Each number is 500 + 50 x the weight over its row's rms, rounded and kept within 0 to 999. Layers, rows and columns count from 0. Numbers have three digits each. The size before them is the row's rms in percent of the matrix's.

# up: layer 3 MLP up, 256x64, rms 0.259, rows 5-104, columns 0-63
# down: layer 3 MLP down (transposed), 256x64, rms 0.123, rows 5-104, columns 0-63
up5 100:499480466491513351469563492489500529485584582569532508487521468464518504558535579489539500510485418472522469433504435489506412490419565496408485432633561556439452455507564458482562515506525480
down5 091:448513449503409596534470462486508477462518577469455436463492442503439485507490465493540493492464583467512559483598525466437484550530495520577484466534579455525420586520426528384538571426512600
up6 104:525537572454406520508536552507468551558425558467492482595526424397495473506518466406588524589499529452457449560516534526476440461499555539553519577423436501426459500462497540477559465461439559
down6 107:572450469395490418526541475463544483460478531537535436589500516483461540555554493603518522517431586528552465546497568487445461470486457578481588495375494533478517523443489490409449437544514563
up7 087:607451538472518556430523512460419507474412394442528541466548507481490487445565549460556579486560470488476507472536566508522463468522468574387478462570583478506553414538470487492552468440512586
down7 087:467556448416474533483533499493504429576528514431525600590491599480465479501474420523514524496458567424474519552479495473495459511470397450543451549480513516524364471551573411544492498574478557
up8 098:474440510441485435556456491568613508420515532458498600448536537456423550516505491540470524508540520540577414520551469561517504508336460527492482474520496501514369534560508482530527473425511514
down8 097:452469488492554506448503653564576509504606476559474581492501503464483477465493498462535451470472488507421504531403518402433529509562412531517514554391539518505471497452472512572560541530480417
up9 092:462533490456489513469448477509525479373553517451446513519626653477510501486522551616529521489490461518471419574491519467486458540520422445544470514536475480509419468459516501502587566545435567
down9 096:507437484582530472564551587485430550558515463565508549540537488531541477494510542522469361531509503451498518435592541478434455523466446564412509503422521524417507558438573464430419476516554497
up10 097:561423529514493538534466464467502460560555421485565441468480487425530466498565520551622460434500540488493520419579496494496549467424575510577632426507511503479530415468483559429445507544497470
down10 093:523465420504539516526576476558459521540462440533405509433443413559462493466504564464606582540461524587422512588477466467603549494461430505487466511463496449441499524493568539587461498481527447
up11 102:461457467538553482629470480403575498443486414494364500600377471545575493517516472503478487433534480487453510531555557492464463530485580545526534531511509453460570560540459544507486484549535518
down11 098:554575458487406501517497508602491451557464584438497487430477495538449516437535515450544547567533553442485528390458497495520517571425470476558482518455473470551367480513485495586582586487509520
up12 094:527493535493529526547511582537491533481510490457459605515377530514471483421428479460569560484454570502429481466535501510454557502582445518424535511610461513426516372482470477595540506488527560
down12 099:525497455493442456493582572549467531496407501562550444538520598478569503461570490502471491488516440417474487496440566531476433479436527449538504421494491564543496572551491460441520567546379393
up13 098:518459507516571497659541457430535568456570518484469419445458560419516556509480494586541455450482490436552431516525539460505510437472517475465441436508496480495580475501409504559514519465608450
down13 090:466573562500455449446593556614620431558495474499481489473495550501500501481533495427419454585538509494498524458498427515535434565493433531432525499454495526409488537537474556517473371466529478
up14 098:508472625520539490574495447504483458413478561509435500570479503453601465509510480552490427591445555445500442459464520360497494586498514493447442451478507460547576534536528540444493539441529560
down14 088:532349536479455507536491422420564492527444549583527531483475492480515526504509493495535433510357505458514428518500518472553561503575523543480549581473558539471475485515407538501434403546492431
up15 111:509518519521479460520449505560483447552421451497449626448505438527517421479439541427546466449521555560532530516454465499442539463568593459398543505493463547412459444515566560564535497471499599
down15 109:509479440529545500465429537443440477543512476486533475526547545528475595477583453547556483342519568541548562555480525455454501463516548508495467498430535496510611445398551471442468437561448537
up16 102:472485518460443459528374498448446498478481532577428537459533482509563474518540558478526466567478552482502475581485503497499540483433545555406495507460414592395500573519537376552593540506517489
down16 096:498528427429449456452570563502481433401485513484497515511593436507548514488548551426524448581504468580548460489466433534504538437485447477417471544579534606566534429535504552459491527469590520
up17 099:471461466427545450497460471438516562483442511540471513390535509630564572467493512533492385498476522512616518533475445516476500517495464532422425495538535512469516467557553611494535477504620507
down17 096:536509462541546503469483494580474373595413527628452542477545392488502467458513526485495567476439526565417481503555502508532496503569454561500489486545521411506472612489466523495495449509430436
up18 101:500545505555508488487449386562519469474547579535472554505518514442592455426401557492494478478426538562483460557469595515454487480497480478471512421562476464579564420467493423518490568482459611
down18 093:506576497447460457482477462493523579512519504531519468511466522510536473546448486546566606413448563473460397500538546601441628438585552529479448468530440549480421432443517491544492490477502427
up19 092:443496543528428509560485559408384557491478486553466475411498559455491469525582476510551510449490554510440568499528496467522444550576530548528434432456411493513447507471430563471455543577606528
down19 094:511544485589550474424505440523434647481503506539434599523471501465475517478411530583399544491465537407579448477517519542511491537546533462433533528505491436522451523527454440558466587515480490
up20 096:503582524491425486555457514511514452523491566548488470582523404553546535454482522526383507518474470460374463508509530529476484510497587439585449443547529437428588489535467468590571505496427474
down20 108:434541440463587483524454510603547490509534487557491474505482485460561464457528529544407523558548505496542511490479492460503482544515421420468595531516513550470604456555454393555393533490465391
up21 108:584630504542346505518481478539548537402512463500463531522494491485436435456469564484490535473427522580481547439511558515468399505446606550502466482500488453578548492473518448495479573505515513
down21 101:464597426414505507462538540484479350508496421476551463500407481555519521501496503541503475550500526517536419470490524559527500448463423529485502521606475554564533446577524462497488642467466475
up22 104:559465563546453438573529466501412559514569582548490504554550537513527479466502532493524503481522462451556464481529498326465575469364457462506429465469544566518467509423520527519465557475482528
down22 102:578485518449553529545528460596477540517532481411586485571510544475461485504514422461426493494448511512546502606481481453517523494458510545578470545421470512514525442472368594488439475536388534
up23 095:508517570454481470526555468569529450467484449517447467341491471495466602492559467486590493511468475460558548483629525508521456487464510547606541455462533483549510484427509563480419519438575493
down23 102:512597498550572526409503496466511519463473475607436540475391384506563488446473480513478534505526486525437511539475498522528549543542432428459461418478549611538507471465588493486558447591475512
up24 106:465495502557515495541414622520523529468384405537582542454494460493519473474467558449622622508565576457471475497482526478432490552463543461441481502467525527492494558463493489463558488448515589
down24 110:537588504472429593522596564489506516472524465491609346447507535508462478553531466542431491518517512500493445465533414477482497452535402455520456571436418520580560479527546481451530499532523507
up25 105:446481504431453548504418539587543509465510556479498424525402433477439534498595459532425394529585580529464474577564535481574486548426529451531553490457469547504483544573486506460498509481483424
down25 104:435585399537443462533497542400454454529558481471493495515530449487415486514477484488633517485434497559510580501567465534501515487491541490591333482499470540488489457552518493475558508574524532
up26 088:501617409601515469548494545576576475513419500510454455564476391519501499491473509445522523440539543513552581565467385450473479511490509486493425510483544480436510440490594463424496541515456547
down26 083:489443572524426465493561550516505418537500409454431473512485415471460546529496509516631528447520508470512511521480464536500561458491535544398531613480451480487563388539455482584574544551525496
up27 097:488529550536501489529615601498392514494477509440455504515435460419477421458432561452563507468526570491538529467573457472459546494487419479448528476520493540555410430506586531475574576453546535
down27 094:520513470461599538535534477483452470555554466518531451493560658492446455520497482603481442424479465507538445471537538485525494490469549552362562550500484548480450401529506549528506398455512501
up28 108:549481434498519528559491431498615569488455462463384428435552561593446472489450545559568444552519522492408492455465511507497498489467550526537425494480489407561584491465521514468588490473488563
down28 101:414397457501432476473564590391491482536466424522575561479507533457590440449587507518411446540604470502502531523549452544526515411521462512478547515512561514487511561506522530503432564491525463
up29 111:547520476449437482524460434489549489452627506473511507523550518451565431486486529460583404511520458563506484441481544486529493535450608475530482542501578549402550532406551562459567533451483407
down29 111:559417515389465408512409573460533591514496531552510608545480548505507445447505484539585494484577520472503474474495426538464524511495455527407451497478494591479443523540581522480558502496400511
up30 104:503451533457480525475467477481434513468621589465473486457448470520535502569428437455422373539515560448504511469565525530479479563531597582580530561523534503503536434500542479489469521435443596
down30 104:516572511499466456498418440531578451404474485560512532549574504535467492470432551422495448509490455470556556522489448511480500590462674512598438492497427496463558506557508474489517457540447541
up31 104:571471577549466467516433546494421545539493472530488536540579504485515568487461502503534456383389505566478505509608417587524435488452469452538429416471521568575539550433492504487498456515461464
down31 093:455410434499613512521488493528509521530429483456443521471511481555554368528523529539453505583472551440537569523477561442617523440483486501474635479469487473502495522409547466518426527483542489
up32 102:493408500458430481444526514573513506437524541537511487423567563429532566517513401419561469549521496533429453562532532453519539602563516550572527486471441486555582484404497424508450536497451473
down32 102:530479509522502429485481474422476461480496521566484420495532488498525513506516487588568486462365528549511506516472545514533501482415568431418502373551584430578529501486423577524595468562523534
up33 104:565478501464406565432435570539428540531450405513452445491476480509446501492618589476530408428545486598467532564471532492528516468490545546593412479459498547557536514477511460505510492477564464
down33 113:544524486578505488439515466520470552386508496572405560532504461524529555480432442434494569523471462483542425536494483515506571533536427513533459541554570602448508552452488473449492347528455464
up34 100:528474523531526507539481361467495552467535529419513488500464533502502416583526408481517501416491520488524414565586564532567439524474465521577521460649522489453525492498481491440504591491484427
down34 119:366444502451479606534522479494520508517472549531492542576516518573530554513457502522508477426575452438446519514493398472550460429514504483553495415613505534400488567517460527496585457546449528
up35 112:543564549542589419461395528545478504503578589428463433429539503470489508463491540496587482419508475533467513505524565441400486475553579440490420538489494531534530500511463502610558478434458496
down35 110:521516479524396484483505545543500525427509511642471582461407451493465481403480435477433585530508527563453483480442508551548555508491466544482468416564564566476445429478503549528447494502595519
up36 114:434457564438497484447509510497422568490582493606430522415563570472422522468415536518434530511461524527514510535633536453497564512441538587500431445533480541517546464467480517483464445509575474
down36 098:495625530542523558503480566488589467460504454452508522491558468568533471459434495479512516379521530541490551494416394505469523436608425569433503515580464487499430496545571490455477518561474462
up37 086:528506435598457570485500529557556476474565454490501544475546504459538524474496478475541457558489441554480409531586450431504407392531490387489566512508472488481492451477622531447463537419564486
down37 088:436383456506491478583429411471463440444519466562468498498475499519438540485630533569497540489424462548531587515482479435543523510511533483472594446503527524546475555435401517591499499556499523
up38 111:525483461582501443599546547487469573389495448511422443558422569503558503400437528531533438472513513514490420521520602504472561512454567408482512531480553490449550558501509413488510533482550470
down38 102:395401407595409500404411533495521468569520549454436476451557480472521592476528557518550548443446572512521544515516522452489465537508495517454507508505494472529461577524379528547532510542504534
up39 098:499523472561482476590504475489528570562420482494508434542526464441459498493533425505479452514454486528489406574532514589452577528577466400618438475457484570473568502525522559548509412422461511
down39 089:482535573438395583479432468578491447486464458471561536443495427490476493442448548578502431467526525504532537569511568417488517512531513481497475512418455464523515611636513501562491500408497507
up40 099:458433514504493439596514471580479574526516408506459460548596569403483424503592436481580454553552444574509463494445522411524467514510479538482444501458489499425528501421522526569503570519526520
down40 097:473482499547508437458537443521536506522443532527367494481525487469445514471605462455438489473562560484568505575521583471542555503342502519550553464439524406573503526469475475501452540461576525
up41 095:395593438447531446487523472421467529465438466529567434457524467446498566433518468461477575486525503493510444506489527531544476508407534443524479472633592540455524556525551465543571543562477428
down41 092:497526505471533492426569480590564417503552533518532476412530387482443537518553537490402421495471509536505529501500488465528507527533460529431474500475555428636401587460554523525528522453421492
up42 113:504478423519455545526464504464492489471505458477483472500391418514509451425513615517560422513506509520493556470488530503488503541482483407608448475484553564498513551575478533428589658477556509
down42 108:596529522462472429477435520475482485551411527518570544450476571567542432506493586428530521570510506575482561522482361466503447495541427583508457486488532504547594517472448421429479478466511490
up43 089:607525496466420477492496450477515492512463580442406559488570497473497446507510549605550517535544547536477572556462545513488375603475599478527397503490538434499481547525423495479496520480488442
down43 087:467483424489543603431507483486407425501396488577572501502503459476444578510462464507493494425572526551558505494460542535500515562557397541460551594544475550525453515427528584468542462553466500
up44 099:569465531547452483520606494494486540448585500407468583555504453501500491544424517575495507441526494522425489499498437503409434530557505383507505526442480483531443433478415554548531613532551530
down44 091:498526480482481520396569474503579521551472437554453574487498538554531402440482490485442535465488359587469582516490556516481457517385499545511521456633504551508522489559527500527500465465449462
up45 097:467445517483542523537503507524380513481469518574633509578537478535568475417498528527434474502477485514449406605601487387455504479450491553447447526457530464506498412513515531494511551520517581
down45 097:458586568569522559434574484543510481558393496526589475510500502522510540439420540448513415473526439576480550561472573542515525519474445442430490498470438568479442531537488405526431505475417528
up46 105:492493497429538491511599493625406427452455505557478421611446500493605487495554395523434443436548536525406450538478441522529456538566493500562479495548518530512516515487535479456482519542533532
down46 098:554444572498521513447420559421526581473523551478530424408527429509499531543502558542565453563497531411522517586486489473520557544559447576467518517429402435533521518514446441475496515467540401
up47 096:496465536520453467543433469516549494574551487533513461508496539441553529382538578415503512460434486579545528485500519518584457549549625500577520399529484422539527454442518456497426540429453464
down47 105:487456502500516480506542424461395456478532605496459499508468452408494577514484570556475488555563531506481437470493561478553549443530410516432448564526488553478487588574582587563483468440474423
up48 100:514552445442372436546488477533479538537442524475521440596461453516582500501415503477439505509549550534543540512500444597599402496534574557473409472528465550490539474542475493531520512572491424
down48 104:489506399551530439516551399465552567602479423510527486516470406522514515453561471405566559461584509467470517524469408581482515510501462556449596511513520534469478418518444522546437508558492469
up49 102:542494519550599490570541464477464511497446491487459553585415484460550440530457521478519401473399483468464479494590620502491463542435533471451599423501468458486520500549483486536502595503547595
down49 100:509532571535520473562555485491410480405452529452500459466525509412488501541447548535557484530579473430530501500611529517456611543600413480592459564475509534452539541563495451434497475456479458
up50 098:548488559501524489544559559432424526548508416478505490400485349512526553462547440479580411483528490515502493497543533546461490567485644508560484466513489535522511466481572515477409542505459431
down50 119:478532513442565492469459550549455536539583523490479523480525532455482478491437477470493486600517474417404403587549533396522479571588492549518420547420531438474488491560550521512573519400466493
up51 089:559478416484499463522565384486436550482408495429578510538473528592593500497457573501572517523448496553429410414506512474593589519531435511520545438501491495482533485447468495438545485491540483
down51 092:521542516475458591457512615548496485455556495598460506454406438500501554496567419518391556491508504490498508575444538455511479444508552481498523473629602410470481456524509428505515490541461515
up52 097:516420473415424517454498483484508569581612472462517486537544452409510508443403559520457498485525532556452470527454529463605525486467551499573502428419536512418518522495496458560507542547456608
down52 091:427468502515496430503541460451435480550535478508514461479494661511465523487498533550439465433515511520521500505367435571471473428466511527512562496534552559559394539438442487557592472480545562
up53 107:546452524469625483474436475427472399465588544408483502556493467474499482476435449522450490477502509572518486508620507500517485658438494520516560474597425537536473481532503513464495534517464461
down53 103:370497399481570524411477494438557551598463545562446389538507452534553410549477528469497459469474521456473487488476559543530535466580511523446524581544554554501483500492485542516484526420552441
up54 092:603464444473537461507550495433529560474489563454588539472519427521534545460430500436482361543510535502580452514434467570558521507504507489564565543514574420490494439425541451467456572490553493
down54 089:448486450460503478602546475429518472517619381522540413533507559490461458554497447603527583450525503469483532521555413593484508442528410499475529473443514498466425522543514526520531525428548487
up55 109:465581466541532439549443486446521525522512501448538455547549498484533541520476531499536451668517430481443466500515560394503446527407584458507453483488563428415508476475422551556466548470558509
down55 099:505489518478483564497459457406447462532539499478522461478510458553546582499471565422489541503520532459460472489606426513485633433549491574459449608519507413508596523553472456520510501389533515
up56 100:508428510535489448584473503553497497395532515561481437482456519491501579509499402615527569463460595563467358474524531473554504459515501485557423474493508515578540517473476501459452424566558491
down56 098:487548567577469540518538540469483508516466488514589512489540569422494455511519585497486466480466503432463523483547395470410480567635503490458587464518481525491540394428540410503434558545525450
up57 054:465424494566533435517476474499467481443518466535530473523585496545575492452429541452453499499546512477553513445533395461463448433608537421463463518480418543536494422554617454509576455517470577
down57 074:449560495462487567502528482493464491464489609423442553536475536545466475464481452471586537411505422484468421550466472592461530494477485562485543349458547530469601543513514463482441535566556475
up58 103:483480501535591466507473474530524530502523469429508550468420457556557519504554489493505459521609558412489486568420439537472501588498449495520555464548506606564582406507464465456466473409595455
down58 100:495446495534548442464470490438540481723425495570463460593508508489491450451538475523473505576460538544491481497480503576446481428518519461486448494512503443580517463535433457554500491475580532
up59 106:551352535433539450631513507565462531503479501482464483522474530541554501467513542587537459489513503621497464449431513438455464434520517562483465460481471487468427504398512499523493533475604567
down59 110:427402522469526585535394467529447467489553443511431465554495507454462467461557513545449429549459559528564529550469520524518462598574573494489451476526553568597468499472541411436477519426496521
up60 107:539506575631586468440496515557483456539495468441418547532519446488431481436490446537494525445536552477466454450480413439594507510450575535493525518593547519460469400492447488515451481588527541
down60 106:507418444569471451494466593543469464459498478541462543483537519486559518385486546472416476549498519534470474459465509496628455466465538560393614497514546522506549570553567417502435518466473465
up61 106:539456518486455531515622463525484498468543591522398489489553425414515477500551466512453552471544552446576540599467473468437509539419489546533421464545420580461401514528514542462464558507533506
down61 119:579457590468393512512511612564515502554543532504482517502495458564506473568545529512488512429479566537476532536547539443427525453436568453406410398488528465489495435445490410545511450499539461
up62 094:539428426495469502547520418476430551480518519448529456571516535520568487391426463498426453498417464580466414434531486547554541491497589528634514539512495486550485537478494558568508457446556519
down62 092:483477488508411552543476575535576485474469416564475573497499547535454498505508579498537493478450558475512523468495538459454405435468423387508499641463521518521532594484478493524484510606555427
up63 099:451496520510517512458558534399538545567447536472397390506559524455471585482520480502499423488594496516457441554485470461522558469469573526513502511571509490458447434621475601506518485466536409
down63 098:589511471367490540474473473488581448410470597553490503520485474506564445437511492455470526537479540559466500466424543569552649506550469494552443502499472543532541449590418497474505506520495448
up64 100:506433558499489455536530553552488548500488423395496519563459440473549473410446436485475404531520569581607481493591448530501523532467538461462552544444499556458416495446566559485462530575490541
down64 102:523605500516509537495480536529465478467561402483477485402632454430418576510497529463516520502531551505542482459482545465466538443432487500529561463466437498481438454600602460484500514611443489
up65 102:494360545472502452515607541511447521477501552492421557529540415490566482504532499576466526516540534567463510586537463480519532396481396535537443468458499564513487423470497541417433548516560479
down65 093:551620529495490463412547476537494426479508539429550438512487541471518547423486537368528484483466518528493532492477458510407403525556530450484557495504498530538526475505575485433634503606478502
up66 084:493523514404521507521553506559490526514407501492409530448501524440491449515503603467566422543477524434586630526507444502516519464431487496530467554525444566367566436502521507511440507556517445
down66 076:503477438574502528481605532569534496508525606529587527461445520470562549556543504542544545507382486560526482437448500458546476470479599488497475540514522377483456529520439528464531459471446388
up67 096:504482518432466562454535452530495486412468556421530560536592461534528533427533417471375524567449520525580412551518565440509536465562518522523528504517502484581458437464477484476503538507486630
down67 091:488513456611446523474539556478458417526532425455565488419479504474543561481509513476536439426505492424446436375523566502520589470498485530472486467488551509528522488538620451534549581456470587
up68 102:419572489469480466510605549489492592416447522467428492475514493521496487458508432536548475491567521504480447631509403422565450543511434515583525560456485495606509557471527493466508559548461546
down68 094:518571453543461422533465568553480505557521485508504526524585486544524526460500411493441565414522543575518599449394476484440447480550532428490544429470468478459488569505528411585465457492577446
up69 105:494531627587411424555488485541496478498558582485516466477523503601468473446439492491465459548469540394481516469588486450525422428468589559487456508451465477467563507472485538462506561570496571
down69 102:583448588418462589463514567413552596518414521488521573488473465514422539505501526522499504452530465540443510467499572509513553513496439493588438426450561526407483535488459401437534507470466499
up70 096:575425526389480566491500554467503566472474591502459508544496426555450487472494566473539544508435526494491467545558486515521562495443450451518430533580399588499496571533513409488566490541394538
down70 099:485518514454514438478580464562426390566452538559529429498448440486525500436480567464465495597454486513505518525496566456482451580498513487529546544462492354522435540475547488637544507514530509
up71 105:493473533528528487472319508542439483488496483510523492462508411503473493573590459552443419476500511501452462520553512456468417621487425541546535440534471551520495555496441571579464515534573491
down71 111:518469422479448508522635596584547447511428475450567449519446529485482451436484485409580551501437548498432546519517557557509471427531524492431481492548535467554456431502510622501485534491529480
up72 099:492403494463492342538475510386549448439523537526489464485520536501480504592525480446497479509506431496542566522526465487430428418475568610546507484534533490580587530457490513501489499445581539
down72 097:464482445537571508466500486527460570506437502462503545472492451502453421554425519551367563544548480495569534515513451477575503436504453490499437625486556455435419466535525573594432551455492512
up73 096:539483639621455424508465528480550557490481438494479470528589445541435595459528419520537604491442498551462411503562477477510464549487515421481506439519478453546503517478527554519407511483493522
down73 096:528512542587403465440529490533458485397501560577447558373421474495511428490520569512459533471460505482562494466468512517588588487509452493393544512536464500475506560541469499550560551520409477
up74 092:530407511485429547579476549477512620521540480518477562483452506487485434511539446573452533511516482504447494464579508589590532504530558498555487468448487512364426508497454586502493406428519446
down74 079:404520455545509472519506472561476402420465554491505433389504531515466578566466530481494512457513474551486529480478612458515465468465496470478454515556356525551521552503455434518526566611537557
up75 077:461506562470450448510442506526493435432522419434560533537453466491529489489507468456519489534581604396529459485565451448582508552503507592536436475554609531498489537498565580443436528456424517
down75 082:491520511520593572482452544560451500472550616439535548494534466570571454418425506435543505515518403587488455548482622440545417460521480506442543483493514536433540494496519472454495517444515422
up76 098:579527601423544488481473469532440501514421509474556478487489506468548396405516473527543444356559568547497541511433494517503600492552432459569459447554520571480492517479497520507477578564506481
down76 105:449489486477517573524508528424456496534548471505507540456492402528473639451490599472485543394554472476489592534580537510457543463412515476440586502483450473534394525580476463527540518505483449
up77 111:530562622463379550478485575546572506562535513500416520469468494492509431417480467504576494459534596533483531518532514471561488511521518488432458447454506459458460434571523586437539473501413571
down77 106:447450476526471510424443461546527434466472402488510504512509554488417567518465441542475569470489511462512583475386513445525495523460424500585622544486504501539492516486557548641501500581449475
up78 110:591453615515432513589539535535447456546467476479552457604475461443497529477451416516533438485511443565448470547514453522489462522376592567563491451463489585494481507477494507548552507439496460
down78 106:543525530463562450500441427544435553548468551503563474482522437466566481639468452525563420446545491452506505486496561482554502415512434598436527532454534476374541478472519509529505551486411495
up79 082:531452478479574466547517511506572570504448377529456559499439471495529419614517467413468542440497511529536470440516511534484596573574524517548506429509547510500450522375414460505503543519520453
down79 090:445537470437483508468550453560517498420507532532478620456404500524438536488450486572529466528451578481472558526508609486487497345471478555519505484483463419596567531560530524515483533457525447
up80 096:488599467484495474522442553584528511479575492390475471599607417450538438495473487465489445557516522582465495434508483504468481474484516500526494515557501463453458453439529388526523542586405571
down80 097:576423410491556441461546486428433499504503493386483470587476559486451615545494460551546421547489499518528515503453506492563517504566429580495547435535529413563575486433461548480519520483540503
up81 110:498569500448459536526444514478519468513459544532530468467535510465386574565462475372585469536491556510502495405539513478556458648369478501547487502533481528516436496451537564466476505463553527
down81 119:508534591539412568531479601507600466467404529512492514540454603511518506449520477556479431470472537451458478528583539495474515499494399481472465524451499460433476443447550620434463468456545545
up82 101:515508529455362472471590396535540558531458510500501475502579467448486482466477561509486502520577397539532465540517429451537520492519590476616450497437527520506492512483440533498606501499479389
down82 110:517517541568496529444491425489497524531500500485499548500537408494548418513526545492502491618465592508484405471486464559520640494447426365474551503537510478456540524459515470420545439463499422
up83 106:556455542523505427526441464459514521498478425522396535578510471543473497528529504472522512484516470517530584427545503521504457432380619518568565522509565503465536454556596549413392511446520497
down83 107:571497628449534495482454491520408551519473460515437503515493534597520538482531517436439569496529466424499447491410556506598520537571520534469408515475502574472377508561518495505473427547462537
up84 093:448462598449423463628398425488416475466527505511520435521529507493511479565474398550458404473537485555512501477533490482473530510573497552582498484553527532429460586492538482581426499514519534
down84 075:504460489596547546496544480529511481548383543437490561520436523491528487461583530448392629501464449506529614522457528481604394479457454448474474504480490468498499432490540512505476481422548502
up85 101:520524482468449410479590498523548468517466533541454517628490557434432477425574477422557585472474479518519451564489479460525465440534520531594426523557552504478526507374487542432488533500431528
down85 093:490548495504515630534446482583555454450435514473479535477528528580544472543467487584509552480442537500493487412576608465393459535515401516504503506549435475464440539524466447470529445547594487
up86 108:513502529487467566525508373471506623476451498464509499545511570540577410524520486483465530406607532473433436413502550478475547563449511511505455605487516525439578532438516441496463510446484545
down86 104:492476439427559476481572552424474409532517377488564561559526492477442504421410571469473556529548437491544517522543458489530554479439551471475535446515525451556494542491419616500550537541456471
up87 103:552430496405515477567554585457511561521467493586516491612513456520491535520457481544583523516454494415442441547552525529362517538567534450520474508431456493442473428571465542461505528446543485
down87 106:514491509535522543438567412537567469494538500563486469447438459514472529458448534545485564511477522445482521490535517416590533524497415543474521469491363473478478594557460554404484464646486513
up88 100:585471583540471492531425486439435557478569487440531494497471585509591475424575534449594475568526505473520523454474446501453582450545497398489495529463491568533538433409471498480566432478504556
down88 091:468559524549430590528574518570540546465492449504458522592518494444525560577541500547503498489411493493537522588519539455507440368455473498536490477415464495503544478484502492397498518508532354
up89 107:398518481443479545513428389413467540499480464518495436460538601511528454481566490549529582533531493598420477525595491482542546564495467511503467524560484501381521521490514518521519588487408467
down89 098:469538521521431624442519550581468506593527448575546504513455422586510561505498549475494485434465545440515505510447476511487472498473428633375451532510503458529488447542486481448542545482471578
up90 105:514524519468556509545481528553450498563533465608496488596526432488439510550481496502492453371513462407477387470613488586494506461435461410551443507529457584501505482479571482551507488497549503
down90 108:528474413411562460443504484477481469599593566442536527394594513550522517516487549498443513500438490495503556406543403466558453531482460582511530527503479518445477438613477476511461538483466550
up91 098:513534575394506452578478512564526482403547513521524552555500452496594476520533594446509583408479465544493496435456447401507422506535458465517430518421451477574442432525555528523521528523532486
down91 101:599502498512440486504564518419419515468504450485479485482459550486566480495595613452455440473490499563524457494533567524514527422562471535416540528478566401501510551537504498569472348472518512
up92 096:462385539575453410519480575521485488463533501600523576465380471520570530518527488502554471574518487472437495535510489569458496448543592436558499487440470471505485387500520566424461511529487557
down92 095:416467517477511523539542505483446515514470511529573536584509524456485402395492486586566544614467565505519510498421390470547558471423536459478563505535536550542549459466481430416584495476512472
up93 102:483552501483520441541553543525494462468444473580496413437618564491489505479574539455507527602438427553505417542469483560451436494530500537561384514602453532445537445454457533511487549474497463
down93 102:464453511481582490512398532486571440521527405450453508532556513455488517579470573436467434373438522550576549491444465541496556409434533463530487510543473528535521464545554426527490509587536536
up94 100:544449492454448511531531454649560477463540453478496477542568599521499448452603416495509433458554452467454505518537551473516461535419554440554473488479416437512563450483526484525483561577507574
down94 111:476554492566594499481468589538441449548484400482465453564476479400495435413550487570506510593525520593541535529404527544480555531509442513474514389510465479560537452502462550518513568471513467
up95 104:480517516336480469443497466463633454473548523434528440490478491490498572496519510480470582557584503443528506493560443487476490473501587487533487456612435481526576470489571478484504552478406545
down95 102:559508491519496495469494569504476454478444579413410501452559556487534355622471491532447450551476519466565507413424523536494537509521530439584491538565436481482476478593472540520550465451491538
up96 111:492502463537458411539604471498545571460479393461478601561518490475585521486497502416557519472526496478450469481496470524461494552506601463476547444441600543563506445534583457438568495521421457
down96 106:496473485504491504583522463428512489449583491471503483489424500496590535449504502490490576494550533483431377427563456577527463422446503396508555583491446490531535541569521409485581490592462494
up97 105:574448609433454500472439569402435554511558494476571505535648423458463421441496544456528446500515459615489448451524486445530524443500535550433499477573484497473494487539521537508520498505513506
down97 102:545435472446532433531414464406501578540434444471509446421486545551441471435505450504542470541543520586499503503560528478547539498547578510475514413507477445495676491452508480475511511504513584
up98 104:535565568476484523494439450470491454532548516464479560416538392615514503479429514501482450512498541385534445445505519432477411547516470525510523456503471631503503553489542453466561592490580462
down98 098:499599468434578460504608487602489558498468604561461466439493491610471493518438458512510485458451460560537534508477550457578464541498523497481423425516457545476463495568452432497477469465539600
up99 097:603474388469457484478538506495512567424627505485475557515618430422423520496494495469497499522506507524478476418484433624597508481468509463550474465556439507545506440542494484458520539509495440
down99 103:458440504521512539590472377484504463519516407575483524457436562442565432461467523550574517452535478484484464431529526508540525391502601547483478551501486416456518563493520409520487524484477609
up100 101:483466530500514450469505387546476497475519612537499501397526517560549522474450430525502429501573595489405467572475430557486609500511494433594481533511477481541543448579443511485455527514458568
down100 095:521508483518471592591516532521560523425425564554590490482421515527509496487429580520489520404462460520559468493570514491498602533531456493511549462534525437454456461415426399501501527483467392
up101 114:524542467449528547468495446467509521469488553470436413431468569463526595530570542499525408542513522481445452466524502464542542481332516501525465481531477533565394495483579516570535553509603488
down101 111:406531564505488486501440552532413452565440463447459517411522594507540506538507511504631456522563503509447522503468486483537454437469498625541435564525563480483472417545465463514464476473603519
up102 109:525536548440520513456489399600533532462485551440503481483510430506579460443429489408469422404447543471518554543438531565462480565567599406494441517497532587520493533520479509548545537507445515
down102 105:577585419494481492549498457566513409444446467496559593465421548530608498470529471490592465475472468507485523477465415497540463570578520554447504489471437438507468479546598492525539424553490442
up103 046:487500466524516541465448517468539504406406580529514429508550438529484436419485556447603489469567531561454448528535460480439470477501577475530453399484463488406583407504543483544533562496514569
down103 048:518508453507421429596480540554501486545541470491469432460507442455515502514492515584465596508394405495426561492457482466537538483510460552402512585573495457555510488542524529411554535494448602
up104 096:543464462507421520537499497482514584444574447465449502425534391520463512520602549512526531442387513516545514408534483457571525538559486450560446431480583476477496517562549581494520578439467469
down104 095:533489617492505485428560406483581423587411500496417553529506508493584476493469452587499526409454426543507524483462488497542583444522525562612447472441437514515492467477527490478521513551534523